From a checkpoint of a small transformer trained on Wikipedia.
Size: vocabulary 1404, 2.99M parameters.
Training: a variant of Muon for these matrices, 4788 steps.
Each number is 500 + 25 x the weight over its row's rms, rounded and kept within 0 to 999. Layers, rows and columns count from 0. Numbers have three digits each. The size before them is the row's rms in percent of the matrix's.

# up: layer 5 MLP up, 768x128, rms 0.298, rows 642-694, columns 0-127
# down: layer 5 MLP down (transposed), 768x128, rms 0.245, rows 642-693, columns 0-127
up642 104:514478494504488497477477529486463461438467518471484482483493520497464503477497525511480484481527526509485519498504466482476475446458508525525535491496523479495537520426515498512507488498503523458496501502490496481527510487480453465466496517502498508472492521491509514558486513466511491511490514491541491512466550493441508503531521531438508500471461505437511496501477476505541507485470
down642 106:539515486479501518458472484493474531528482553485500524486501457498486495531509550505489533494495501507484533497497488496509501510540478462432453461545464520496476438515539489513476503488523536500502494510525511494497510522495525498494475475506516505512476540482492534476536522522513498536483484492522541469518508489506542501495493488469467463522507523483450449445516496488454475502523
up643 099:518520504529466515528466514533560496509498473478506501523530557532413474466471482496467523499502471525507473513458482468526465512495524485498511452529500458488503505486474497491515447521513495511550500494522511511497515475550499535518497520487541460495518490517504480497497501524539492491509485490502539515535458531488529522505480519484496468463521487463516494466520517480478529514501
down643 096:492508514487474479488526457479473524496523542532473496499473507511467537467499470515532520512526485461497527525533477520513506544497507533484502465505549530498516494482451497535495493472463504532523513505469522500483476486425493529524485491474474458471508470505501507492493533513541509521542477498524493495499489499528507561506458415531510540513510501500502489513467530502513514503514
up644 104:489488494500493487512539506466487458510499521492459468533513496498505516497463481470513491518501516497515524501520487468495510475506546495462523498537516543481465506463466531477472475504514515514560498533511491540490490565500477500513488556501542472478532485533572523463496474530497475521465513512455516472520482491503568499504496507496509478513528494485483486480534479495543531501523
down644 100:527528461470528507531486502522453518477501485508525505489521483456467523517507488504527496548510521479480525540535505505480482510491535533523489476489490487490498491521481509479515439490531506436479485478526492525505433468486499476552505510560511502488550471499502500447479506483492535486502466501515472498517526496524491491481495472526490510509458553533543482510486478494506516548489
up645 099:488495571531501465487485511497507502514490501551520499496510480470496472502513510475467474490498527498469509513488535486504507463473536519487475508518473511519509483505485490535466468493499491496486498503487513490483514493505482514492514470481472503544537536497476555588502544483517496469537503452492517488497493508440506531508495491497539538443490542529497533493486513488511576522491
down645 099:521494480542481501500519499457520485505495511536495511495499527524522497500515484474518556482492535479497497521537448519490499507509478520496488425494488525534554485505465435462527491522487510497475494492532463449518516495475516491503492498477506488485484496484535446448476466522458508502506442505478513518493488555526443531519515487506495473491517462499500492527517529504481473506495
up646 100:492484509514485466551506485489530475531517496513526529476476482511492497505494538523568417515484494492479472557486455504510528477501539443518474494532517458518535458476526512498479536469521528483510533496500543507490485494523504518472482490478476505525479496502529480474500480487483537502491480517487547495499483501469523499516489472490554529485531492467520462507484495528509532492520
down646 096:522524556501512504482533541524471503494454505484492497489506532494475489494503481482482467497498465481514507534495466538510502508495519511516489460525526492516491518505491513498482504529478572505520508511449508486473487466498481491487506482511543498493450473517471555465475511512512456510477476532520531489529524505524531556504536480489497482500513478505524532552512516552510489422524
up647 109:453495493518516494462506508452509485466410517545491474496481516502477502517489487508483529508513488425481506520523477514553532441500506513537473463516487467477500490533484514513487542495502512510532488508507477444475496480474496501504497531513495521468492470461523468509506531501489514530526512517540503470486477524498488523464477455510460490501505468491520472465493516498507523522528
down647 106:501504484541477456493499499496502446510491514504532508507475481462489551495474504497525444490500452534465529488519476477483504462485474507485546523441527460517475497491508479504527492540470508485502476474459522481488454482508498493492499463533504502474492496534463519449501503528459554550507484514467459478468495483517492519502453497550510501496493529499482490483477535511521490494499
up648 106:485516517485527508487491474510487474497488495539465525469574503532487488438496406517494510473502508542469491491473467512536464476541502505500530501474506502504465486500497543542495490444468502502523497545518506466510498494502474520480488496473528502508477502491511505523467500516513496496521473533482486463496521526452494508508535504511501536479496559482496484511520492468528496551512
down648 102:496494458472521495491512499490471540500542544443520551462492488523539524522494519483524498533495524505502526455500495527472505512468475511499497473493466522500498510487506497511484505550495495454516493512477483469540458505502494489552520481499530502525485489483503530516498462505484481463457507456471491539491492507481484492481521492469517461521490454479467522555572488500476494545515
up649 099:504495443518492515502516510505522492531502526522474575467492503529502496472533461516516505499501462497483480500496525467492479514561481494485449505510512541460511511503530521488503497528438477479539465472575511485503484500514500494478471503491450536476507464484478507506533505510474504506489464516507512527487509495562472506508498516552528511507520465493483491460504511467528485475480
down649 111:497485470518531511503529485523536483487533527495503501514496510495506534490464471486510510473471519474473478506462509490483531515466432483528497533504447533485483518497526488506486515463492498544532526481544514506466492453539474461501499490523487532491496480465526505502538523490486517475515500555545518485536459504525497520466543481475540452494515500506508467553498531494546491490495
up650 102:532489483508472501498515508482576517553533469483483511480484510481466506448457488510468511465508467477503501489502493483507513516514529477490485515490485481542470510518515527518557510525483449496496498487490515483481550510481523480497484453467512515504555494436484494519486490518484528497450494487502468496493461505497515503449550485533505490507540524545503455524508525489512488475490
down650 100:516541529494455490520527433499483503480527508456503510530526513500505472506504505528470527533478525543489491440488474496471475501510495521521524531506507555514494530498471536500505538523495504499489477501514532547492513512487486500492523553481523490494523479481525534465531461451465483486529527475521491501508544522500512536493458536442469484481508476504514551512508500495502534512514
up651 091:483494487477513523515516514532544485552481520501467490531541477525465497486514502514453465544477515491529495475467551493521488505518538497506543504516510483525522482484512507480502508523492500515533465511496437467519514513503507504487501511457508544525485491504491464518497498518461526527458500492527526524521484512468493490532517563491572476484523482510495533461520530481483512550525
down651 090:498500498506497494490501487487522519501492504442530467491482515535517502505469473483501501481499481472490479484533455461483546505506485538550444502481510501513469464505520475506513475539501490563480486504529511558527495507494531477486545544479491495526515511481509527522475470510497463512503500500555486471456557489486491499472521518568488517499482473514494480493510510456553489497464
up652 108:475470467495476503525441531498490494480493481569488480504514551509530475539448506530468533508475471545487533538514541515482495502512466502505527512500522510513481467535481514504487477502490475485526524452495491535516531509497500507485480518511495522465524487502540444498518524515534500525450490470512488493558494540507511524484476479526492470518502489443491543504489527486503483501487
down652 100:521496505509512506484464513521496490504470513474512458482488470496533538455492492522518506489550523514543530479499477475515489520477506533485528526481468498471456519515521494533505512511434472489466519462464510524508484444489493477460529494497482480514458488531496491493488542518530521433506490472462482544483498466461506489472516455480505518504501508471480447520509515491529502481539
up653 096:468544473489499501484490517492503477518488513501486484499525520474511471532472500476519490505495489520483518498490433514498532463537520517470526480491503430460512445482508462479508514527515476480471509506484544499530505425484478484502503542541502520511463521487520455487473553486523528518499482514483477475521483494459540490490495478509519473508508476474516515474523457508524503455461
down653 097:486489535461521513538504558485529523502495521472470484525506507483484506523481494497494530539497520501499478517500538499479498486519506523477502528521495509527449481447482493462502494489482464455481509504507473533472485479482520481497476530498497480498516532477485438520549488530513492534576470526495496499501512458491466474472495466515562470502494540529481499543487538494478474486466
up654 108:476521510480505522507505541545475450519467493514481512505494463516509493493505494505529476572502518547459491539486471499501548508553459513502459485510486478501473499520495480524499532474492481474491512464513508503488506465492441541523515468516510499510516486509509489458455490475503459507473506552493490482479526498487469495496454474480512515503528517501504489494541442526475496509560
down654 108:490496480491524494533468500495447504525530469506501475545512494460500486555512489510519507519511520456522504458565532490498478510539542488493526500503534512529484503484487489493537541528505484534449485474502512483512419521513507530524503525510525494451529524478513492508468534457504528500485491499492516470508480530493470477490501557508484545542488504521495498530495491491510518502457
up655 096:518509466488503521452457488499504477494519464535535511492462512482502495560494488512483482495529541515502491504512506500481510485496480487531502489522476501476486534512477533500462486496499498478503505484538504541511509528491507489445509481457501458478469504467480470484544514506520457516490456530474450509530529480507557489501517557499555444529481473466496503501519486503505555510534
down655 095:551492502486503519517495497524477523512547510521514502510531493499539495553462491583477508485465511491483512462485490527469520565487479465492497516503529485485529469523522506537529496482499446509519515504514516455504515459515496472486519478497508461462535474445493496490487512499529535513532467477499526520529498471471481502483526473480521550544516484470517518516492499492465485496494
up656 110:496502454522476474490512513490490494537484483495521511495493543459551492509486515540480511503437499526509533526527504539479488437528520493523490523499478518499531497528475537521503494531525533508483500450504513494543505479476485475512515536524526530476512460470484473502489520519493422505482472516505480447494512477491524481494460513505513529533455524555494495490526508502465525482510
down656 108:554520531492476502501493495497496493501471498460481492552502507461514506529473510497519487462495479478482530540486572465561518491465521515484468496485476541509515504524509498507528475491572487480491498488479515555471512507487508536483493541468484508503472497497517507488534502466483498512501503519484519535524525466514435541541490531543522545511498486490466509512485507506521516520525
up657 083:514476509523568520471516512484481489505505507504514492476536489521472484457545494479494468482502510509496572506457468481466499521463502451458467472542486505499502490461535493501549525497503482485504478499515478466502471484532522453476538568500481518533494444484524497498515465537488504494521510511502519493500504474527437506519494506491496523510514497501514506511516455544500505500529
down657 094:482505470488489474481509479523447502523503485510549499492514492503530475542482493526504500512507485514502506519530462498531499512549487574514492539475535512516496528490456542522488496499481519511514493513451512558506478497480472567528492521509493480459480505507470467510477490516484517488510473517515550499525504576477486521501480504493522462485504545474491488464457524503487468522477
up658 103:500493442538514441502467500517471467489493500505481485477490475514483463468456537479486467525528484526547532498515486492526480545503505497488475493516515496528467471504477466512501519527510531500524513539522554469510491473514475514520491488466488501466537537488502514543495498506452493466465518491512529508493491488522526508530471492490465491493534517511506458522550513440496469515455
down658 096:518507523550542463516488520475465523528453525460514506522501482481471517523477490542535477491418522476496496500541558529491512535504488516507504494509487539541501526500506484476506487490440515554499520515499472477518474562533481516481469508524500515489516481523474489505508494504500542481481509493470490496480457491473490527525490507456483504494488519468506505487485516482467509512450
up659 109:517493491513509492506500464479532478502536517497466507490540515475499499476517443503503484521509519517495481573490521511494520497508563494532512486541512502490497481529446496487474516521498554454490472459488492465502503497469503458536508520537439477473500485462514483495506517523462510513537527523513469494490493498527535520492509489497513523508500578506491490427489484507478524502511
down659 101:477513509459489523488495529483500495497489506531488507491503546476492504449483496503571474583519537489493481519499542472485513510469484528515482469501474517482432464545469527507535463491511487508489478503470519501506476482497521487472494533551503488481514458505480517486497487512529522492530507500548552542512512508475508457486488503479477463479505524524515447507507520477496482505514
up660 108:520482455508534472499509518520547470508494471496489478489485514491560527483494508513496517470509459542492492528508486498434478460525513481487516514470506531560468515482508510464476500478507491475463484506536505522505486535523497491444505470473437486490550513502457476549504512487531460470480511510482499472509448534522517490479516487463503478508537507483521513488492490525509527484512
down660 109:493512499480472530537499475514470558495544478514469517525503536504515504463496532540468484487522482483495516477480492507513524492497489489494494501504499482462504523526471513435522501491515492464457480466520507478491512507551491504519521539522483489440496529528528476507504499492449460484505501486528506444479491466530466484528486498502530479505516520480472487462465519437504524532448
up661 098:482517493493482501525459509487495511500502476536490445537516545494477462483501496484517496526443496513504508466551468507508456504491500513525455517528507534485518465482469491501511490496519470468503533543534506512503459481483537513484528501500512485523511523482452546544516488513483521460477517556481503514524519549493493541505545470453492526500510483487519495478517446462473498494486
down661 096:492526479487517513509517496499539477523476547490523493512510477500513522487508538508491510471492477498506452511468516545492458490487537509530509472507502487553504484512487516475492499486481529523485549471461499525526549496494537488503460517515513486497495541467487472448472470535511478563499495494506497476511462450557484500506481525484563509504485521499483481541449526516529533480487
up662 107:523484502481480471451476504498478466530541527492516460498504512511493489523517492511512495478504464468545506541474481505511442462499509539515475495535483470464486492510509492492475529481494482472557508481522517517467460501488513534437482501510471500532519491500449471548497493470495493462506458509484481458495509548558540535463527496495498516522499485504502470532511479532484515499496
down662 109:515495502522480487496498514487499501529493532496493500492502507482482532472545479544483531468520470545525507504506498498490510555506516498515498546524502474443508492547491541543514490446427519477478479515460488490467469474455502493507499544529473501521500454517491485500534534461504480454464509498472502478519501533513493480500498499494486460523533517468454501503494533477474492510549
up663 096:527474493490450473530483498495497444536468523481543520497535479516530473478477484472495513512507490488523480495515514493503496486524467468505509522526493545486515473535510502455477509522524469470533476471488458546484508503467485523513494509467495526555524524515479482491513502522523522517524508450484456511525498471543474551503505478519492499505523484495499463519524520524541560557489
down663 102:554520500506523484524447516459515498525488479493501513495516551533494510479484525500503521508484476536508512495527494462492491503504529496543465472465488546526511516549528492516471551528444507548471463446537463514502521502491503495489523474518507471483484533507510489507498467496509493511521490523499517496548547469468529489498491461448506494482487486492499526488467440489518497464487
up664 098:525475482513466472505488488491474439460509498545495521509527498488430494503521468520486499544537527510507496487539510492502463488488515543559526512484539516523548488492478533490528498521515510513492486480473510466508518504513496473549533497514523471479521444498509512485515461484541472516440485492468541536486506505455502500520474473468506501515493464513499485493460501487516515481469
down664 100:536501535546478504505494490528446489526536503528465496470502508485513537484563479494453495481444521474509496498538479510518509515495462505494502457541498526472464511517528504528488453494560489536483501499500492478521512474493489459500500504540524515494482517533520550454516482493509523545512488501498483471526534509529485503538535525490501487514505482480461474498533523483471473542479
up665 097:463518463554519498502481507496494459493510484470508492508479484484485484506521469520488538504472502459471489494513496464502494449473449495466500505484506495492526510482512568534480496528503494502505509530567497508497539506482452456534506516489487483523540522501512498476535499498458487448456485458473519498453518522475499530533504495494514479499476511466521482470485506497447447514514
down665 097:560476510478525490510516505529435464544529499481454486501480444476464499467522517542500533537572495537482471495505485553473486545493543500506531501510518494523510481511481501486515502512484510484491494489518443505490479520476491525525460496486496514510477527477495480479499513450512497523535478537503460485507471487520485492466506488505479522516525463529467470480509480479480516508512
up666 094:452494489510498503508458478533473478482496510492495451524563537506485506501488471522485507478496499509516536503487468508518497540454466482520531491484500466481530487515510537454544534535504472497527567507525487522428482450513492420498491511479470507498515512502505518481481544505507498488503516470483508511497503507549476493480521517534521479471512500469505510484475518517476485475522
down666 103:485507534529489545521502529537516486468527512523511501541503515464493524511467506424505514516481463466514469499460512459503440534505494539470461468505487482530489531520448497543512475496478476495503478511518499500528512483528524569471488517497499468494494512501508464547487492506542540476477497548496512471518514506473464518482469514504517513482462494483526499510532509489482511484501
up667 099:487501493487477494520488479469495472501534497532526566448466491534525520515492483470513466551479503478456511504523522535503474498467479494452489511502493493494491503513515511492510528488506515544486539542509474498449506463524485499560487491508466521469487482485501526510498500540464487500500510517555482486463480498511530460478527504523503553507526508500537472447475492464480545486487
down667 098:514514438479550524520515537472462511504498522514509470513491480477537493480505541512470496484501501473539514480468506481491525515425491486503480535525516545496507519500511480520451467557519491495511495491501501562481501482505517470500520473515530464526495475504483487496520467494481514516496520529518497497509491509500506532462458542480487477505480508459477534539468499520474425510497
up668 091:487478479460449491483489484469498506523506524496503506515506466493477508518458508463455508493525459462522482520533503511493475496437517513529511463475515514486529510507492504444504504523487452480457484548494512491487515473498495488471510539488451518518445512511477468465537501527505497516442497534541489531434535503503511483472505497506501510495496540497473531488495489526501521547482
down668 097:523503492543492561456547469468521515497504479507467507489522518490460503458448516529522500490501497497480530488514567482480493504488496491490548477454496509523496523542464476528511494518542505449501498509533491504512502539546478483539485496520520508520536544488549497519500531530511516515474488474512527543497496494556478483542460479507477487490469466494511511505511524493488513492495
up669 098:475475442474518528506454479506560458470505498491470514486478471477504477503532542525478483508501502473476538500467494476537543521557507502523449487498525461525455499478505546497566491497502493511486471493511520468519508495496545507481481466482509464527540487486488500488515532536485499493506509515532517541538515525462486530495502469522505511476480494498512498515492536493522506481457
down669 094:451534477437469459517492547478476492501522508535461528498529512547535465544507475507503517438496529544479511490535487477498460488485457493499520513503552492511496549523472456482459515509497515473506516468522532496476541491508529512453461501505519480483516470486489491478507503507512522466491522505502520532501499458533501500521485525501483495463515480512490509507463478487476513469509
up670 097:457504516504499458500528478492481440520552479500494469534524552491511461504444473466493504482542510481475498481503525532501530492508484479483502485503521499497528477520536496457455531497503532513520477459513518521511558496478508493489501532532486507495498467468525519481478508500468462468507487468500511505488455455496556527528496461500481499461521473460502480504498503529468531483520
down670 098:482524480499466465527507502466473483486477524513497485512492512491493498472499506514473513548513507474559506498455479529516528494552487541494474528483526480468504512473523541499469504464473465496511504498503530521513490426498517492491493509505466442517476525495480519515483476499483466439494505491428500469519524526500496496469547506466516458476543493491503513533489517519464528508522
up671 108:497522458506499489491499450501517512496503488532509516476527523505500528542488530487469484546506543486470482546498517496520494471491493461497477491501474461513489529506479493449439522466533445497510469484509496582480514504539502510492504522514462519520507464502487474514536481531451470485482532500492491476480511497474475539507540503549536495470466510501518493493497515520498458481466
down671 104:546499482494541515501505478497542505540526517554498509475481515484491488438499499493526482496500519494467505482481485504487524502517515513509513504458465508449467455498520532478489528551512516529491528518502481523477492525489504492521477519497483533452482509507496463498525517495465462480495455508511536461516540466533542473526468485503546502491479503535491517489558507545546461512503
up672 098:517515468502467433484511496454502492500466489528417484537476496513522505489514469510475528515463499484505482555539503473503530486483556481488552478486501483456490440467517516498539484517493492507474508503535461487493489515507489499478506531507501533520566487490497464483481522510464510498540516458483506454493490518519508505536510503474482526522472485501477530503530505511495501510507
down672 101:475515514500514484474511494498496504497480496529475489502461490489528525495481498458503526479543494494495521485528517490505514519477476516513470489485520516533494467514498528498537453506516516509543470416479481497536504536535484441471482503525519518500529485548518466478490536466517516487493547476524495491470476483571470508533512497522493543533532487518471490543476543509458493487509
up673 097:541534474457488517571546499498490521503494518514571531469486510510527518461519492485480504493490514532526501513491523456517510484524490537451485494550481507494489500545447517465549500510485478492482529524484509481490516504491502536509531484510460500557499520480469525503494504509499451502509512494537513479521526486483497515498470515486520502546492512469517518508534474441489477483471
down673 101:518498508468517535485470439532497509528520555485516492498494462554449465515551500498493464489471492529477490506512487538439495503518506523505511489492512477497431480482489458452514531499503509495485535496492518483499486514513492534517481493495512502457482504505517498481534472468471517537491511568540469483498484511502484460504489469518465515548507500487517491478483475505465472507470
up674 098:510492502490466503499481521518476542544487490523529468514506473487471506457531523493470536528503501489484456536526491496489450464516523539509556510510510514483528470449508504504510513508470544543537472522503461523513533511508492480525530503507511532511498500475515498513451511505486499487467488495490536452521533509468490458455515514486502494484544484479518540466486544483497549541498
down674 094:497517519515559524529460515516486470501514495505513509474485505522494476516443450525512503477458512525537524474477516525480485488477432465498498510484493494501511492511478531508482488479552455497504513505503522529518522489509528531459477513533491501443529527532495486455487532455496528495498488524547518543487506447527469495480489479483495465505485505449478497507496457481521500477525
up675 106:511520474543493464527488513479500512486459545467545516488520483545522540534499481469502473511492497488482510517466521461444492455472533479518488511529524502493505490479468487463489494528504504501570521469513515517510478487476493451463526525516533517488497485472515495497546477484483460510463496489513486496460516480460506496552498535493490503464538528519521506536507540506521503525533
down675 103:500503526514488443489532476498510539510479570533416501528454486502497469487523511466528489501484479501512485490511486492461507515473523532508498518490531531461478478493516497475513522486468475465495490493502533473513486491480532460473503511471472500506518498482483513541464512464524464489474490514526550511474520498485499496515485503492477475498546485540513539485476495428516543514489
up676 104:489514490460500466497492486525491520527506515507494473483478534474520509492534490532487520462492478480512489533532438484520541516465466479468534469553506500472491523484495469483541477505481516484462506500526458497510492485532460471502506495480541476475469531482493503529498509444500496464443482465511481472500507515590483481487499513478543461490508495493462473498509499504499510477486
down676 102:506503456516495481466529514544525439499495505455498522511483510452526499469506486530510475504495523496471482501539453491509484497520504510509498511473525547473523504482543496519532549496509478508460497520490535479494509528519524500529508444510473499467518513542485446530483544468534468458493457497501497490482513498508529491539451496494516475498495468516477452524483523469479509524471
up677 101:489524482525456452477481437489528524513477517514451501501507479501493531522490513503490495570483515477507496526531528491493504514498501490517505485513507451508479494484492531507506507491499547465511412536500464540532533509530471518479471510478500481471511521515480470483506518469491484500520478501498536532467497484514500513526551498492512486479524486457530431508520491504550494519503
down677 099:490515499519507504485549500493491500542508504495564545496477463478467498512487514509517484499514484494533483503493514430474551493510533474527504539493506478519550567515496464490473531458508505484504484498468495542508528477490439559483501462525494470464535496525514485478471507515497546503515509506508497502464506504499463499526504506488483525508487484497467505538539527459485474523516
up678 098:494477503453483458476456509467509491498503498538460490486525518492483493517502495498473436496468449502528474537530480511477493426537502479524514494517504510459482489462521555505487490485500494462542482538487507496496543533499480493513516504506483508501484519499533494499472486472479469499510526547516506510456508517512542478480463526446518486483507532492506507516510562466512472526514
down678 101:504475505505503502505473506488501504534515503495493497488479513507511499456546512474539531501531469488525529500478476509484463508483501459533522497503510483480456510513555481496547510488558508507501443479507536512520494530507474507506508467471523557521472528464443475523458502501457498504506473505470452536537527499537546527506468495527528492473517458547484524495486467496511512518505
up679 102:523442477502546471527461487556527510503482488529500477496453497522473477485534512507535522488500521509491539506468499485502476467453507488487523492476500481466495464479540435515522459483474485482477538497511468503523471499491521499475498489478510480484444492487540512551507478531450519453495447495510498512473494517535521490492476506460479503526520507523506494487520464471500478494512
down679 095:518517493519479503538463483478500470492535531480521454508501502477496519450502512501510494499496456483494507481436456427439499504540519517521518454487544492398493477477516509505466515549503496505522480494521512453477502516473474486527507508502489496483495501507512501507495505486499481497496520545521490483527530497520496514530487487528521499495488478493454507486536538508520526524520
up680 097:524491495521475487518460508570495481527506506518547471509506493541511508508533511499455499523491480527478476489467521535483516490502516523496469526520487487550500473480510517500518518486526521511489524496514530523478469494487518517507529468500441493485513476493503506507474550526457485481503548524506523513523522492560515492464496536480474520540483539542511476462493560485549463514517
down680 100:495490452506501488488514491511467502493544529502481502479533487543529474467499503527513479516518513511474462458484443495502489515518468500546503470545478490506487499488477466550513515533526481512492494520505448492516470468528506496514470527496520492511515449515478459523510500513536496555537437526517471493481512524541519527507546458506520469501474483468484501511533524493467519531483
up681 094:486470476507442481508490493470532480487471436497502471472552549476495525489532473521494507517500493497485535490509541460491500499494514529490522509513473517522554517489493498489475502496516492489518531539461461549506494504471491528454487505491531509504467526495488477509559483487487492461525493446483462515461515500466560512461484504495508491548518505490541469500522483525498496503480
down681 096:504524496488525531482491505494526512535535466484454520515492523507460487478546492526508519457524500491500519463512493489504530503492485513470466481508548543471496506507459510524485554506522528480476526496489513541535519529468536520473506498551544494488532521486467509480530496529515466496544481510490509523496504452500538527532549546534497499494492465470484521539497515514499554518492
up682 103:538506471485461475523474512526501467545452546557497496474495523508479506504482525426465503494504512494517523522524523503504505481543471508489513522504492497496460517477475481492515472476511464546462489467542489517522547507491490496488528514534493483494495543513496542532485470546516479516526509484493485489491542487537520512502506471512498483532460492506545481495525505500427516502487
down682 105:502515505483473513492479525469538510509525552513455512458532528493498502489528494519517531534527459482495473531493491498469485527487491491476502501533495487457518466482498450489525490525472468490508477512478535498497504533492483532518492486496505500499504484499545478482520449508468546515506498562525446499521499473464527474466529542495553489515499517505488499488514480585478518494474
up683 094:479496509464513494510472505507501492492511507491495506515517454544489529534486471508504453502527478450496487524584509495518475480511509536529485521500526484478483526500491531511487508502469511522522515465502506491478468500443493554517501531520538519484475478504544450482531508471536469497533510490540519491522463512465492532514492496486522498554569543484476478510480468509516497478493
down683 093:502511493489514515475522475515529515525488496530559472458498493487531518471508511469525517480527540464516467491486504520513511477493480467517484458495452503549483499498481501495536492485506458494485537501462515489544539526494494529515514508510493509504518540530553521504495536516499560475527471457460475512446437524511499502517472470524518463533468486477498461487518512473486509499504
up684 095:488523487503491472489529489468477501502534499542522497445458449498507498521474520529483564510488532521509531503548542528538505507522526529515509509469503473480503475500471467481539511495500538478498530524511537520520506500497523542527491507528558531484524482506513477482475518469551524449519479537483465497508476491472513514474519480497488500464503499500517512459520521484500545464470
down684 091:487464482463559519467464523515484486529488517483488510499493546488473507507504506524488490484505494498491484491517497501507486510483509509487435491469489496488450480475542453505491504504463479519487526500513503504495474564477529507479527494492462461458519554448504469552497494485493461547485468458513505457481499493494513482470555496475502479509510489500449458514488497470470493533495
up685 102:494491534483468475453497486503492481493492483468487489532477530482501490501504506528495499513488498541494446494494476515450539498495527500468528476471466514470504507512530538462483495462535521492523504495533499494517546505491511498497521560503511475520517455511510460528509543519535480506544515535540506512470487512518495514529520499436462454515470509497512525479435464535530523504504
down685 094:509520525517488459523497448468520440507519451531510470520474490475512505495481498493503502533515525444491541527527499485529512498497508485441519547485481503493490563487496478482485469516503479501511468502501475505520525502440456501494484532469471553500489462520514477496510466491504543487483505523498479512449514478493495503528509453529496494506467527504506491482545520448499521491527
up686 106:504466466506476508515501511486544515504511460571466510500448485542478491499498531507500487529487532492489444534486487518543527463476479486519459502513480529512481427541503473457461522506464504482536508516461465499499521530460502503524504492478495517547516492476514518490507478517461486537472488524471541473538506482482500506521503525517520511493483501482530511490461477513508526513496
down686 106:519528480478484500481493520473493464482497515522480513463533505487520528508533462495481504511497493465480457456511529454496466468517514505486535482531501501506490508470534563478521500507544498503518510498499450484500518494485495470520492474530513495495481469487439456454517484496509472470498535422474475515447467489482489477489505548494543527474500500539532476486501502491519512465494
up687 083:460535532500519510505482540518532497506463508453467498465493451527454499442471503518508503499486483520465538498497500534533517537516501485500520462504491504526556516485493499524515507480539479506475480482573485474532545510479505491501502509492553459560467505487513513495515526487426494511495521497521464481532489503473468517507505478475511518502528516475506490522502471502503510514516
down687 083:546487529534559549499503534525472508564515477506533516518479519514474496529451509479556528541462531520497490491499533511469517503478511493549502547511534484461485482487507487501533459499490489539508492489463514496502472522548482531537527481523519486482485472489488464494494487486539506509499506507510491496513516516476493503488473485495493488473491486528448479528529557479473507489467
up688 104:486480534462483495477532494505516461513506503504529498495459487511495515504535487465514475514480456510491530549522498485494495525498467464554526513514512512501497444535549494503505472520443511546475510498504490539494519462516484537490467501491518461490527469458540491524520479527490511443499528500503510526485497450434484516523487470514486545514511522530479476502515479505507508500459
down688 100:533519458505543510492496485482528493500532482502503525500526483521534497536490530529554507540447510509512490525472487514498453488504483456477512508448527485471492484550545468493496523484498483544527516477462489524534480459478472534517535482486534512482509464461486504513464502497500460468494476487491493490539507509507521531444517530487477512515506461469477466507487461472518516479493
up689 102:507509490491535491523468514470488519494519499528497488527502523524497478494498496510498564473484518516497516510475473535496516495500502483424478490496487473504483454501471492472500548494511530486498485501550472491553463492458507477502522449495507451485533531456486484491528540495468486541505528481472494486523520520562461551501469523494505454473491530490467516462489490491490525490521
down689 099:514532522517448493533529494516507512512508501539502481513541522521499525473513487536529527510434491481441475457472519519503479482493519462470490521502523506476493498517514525506460477514509499517505489500530512454529512467466497497490521505547473528482532513486495516480519442536474499483556464498540527504532561493493500498506496467533455520535515500521494529487502515491467468470510
up690 097:534524470480507489520515517502486487519483460528495498522515484531489499511479495513478500475530525500513505466504517489523467474546485504509478484502475472503516469512470543491527522525488539521490478488533499545456503452558477528523501514509544538514477485459425504466473489495521538525485498491479508508474523544469470498499484549531485477505479523534513490454499515517467550526468
down690 098:472489546497521486471489528515484532499464455524518502554510530571520504483520517512473489504497514465523505481467453494521531513487521509490511472519467510497475506488523472468497543508484569515484472501537469471510488518522479520444468488518512465503490522512494488515489504498509511480476514502503531503493470453470477472500532525557566466492481485532470493515490469482508471507491
up691 106:484533524484493484496489478558505528481466472501479496528508529524527520521470497501515512495507493521544508494490494491469471467521494496515514542455495510506524464509523485514490525556493466488510505483552555513524494507498516507482520490469482480501433523491517480485500503432516435497504501531491484476537517465535535538494537484483486499513542516497543526524511495533501542547505
down691 106:505479485481484494535460485497487498511539496552484513441521476455489484503525462549469487461466505468507530444491502468467486517455558511531483487495488485511515484481533450528480477479494530499528524453516482477502490439481491536515486530546542476500534486541521532525500523481464498492481499529519509502489474529482474482503498528494518489480536490500495510476495509500514492518487
up692 102:484487525490518497500517516502552485486460478496488472465491520543495509464502506472476471504519503494479550515497502500484492496534531510557515470486479521500460459491407461507535564471533536517479537478486465491486496478558531516486500501513527534478487510488533502521489498505487485508553520497505508512522488469497514526521503520478481534444503495514518469501496458510481476506506
down692 106:473505498508529506456564488501508516497503509482502500496447526531513501456459474530484452499504518513503533520484509534457521491481522507495505478514508521493504516437514550495530465514471499491511491528507515537511482475513490491520497491517508513541443513506510500485510494497530540519492529506476491451531503487480480525518520500534547522514555529539512534511450531503501532475563
up693 108:516486458458498510535491512497502540504525510482533494485475509519512484521458475484509481467477454482526501471498488517485541500470477477514513481555464497490503503488501524502519536505501493466501509519561416509476500512513456506483482482462476511476522507488531510517483512447506432545487517472512456470519478484511509509517527502483506491503472489467481431477509491500492460508525
down693 099:529489497471491507489498522447478453493470516484476503500528484513530549512523594507516505464469522531505482505508547445515493494485519468484476486540484527482537490527507483494519473492518455521499521493500488516511512536495536495528499489500509535495551517468497528497493480519520468492567500472536499483497534469524503478508480517509490482489493487475509529510498542530499452497547
up694 100:505475482476497478492545528519541514483476541475519485465492450503492555471461564504477550501516473466491505485496500529467450514457498525456463506487510480484526479502477522500461542490532508469485540515547478522511487481510479547486518499510512501501525463524507486516534517487515520512463482491546522473526504487519535504484552499487526522473512493518487509504472483520505537511511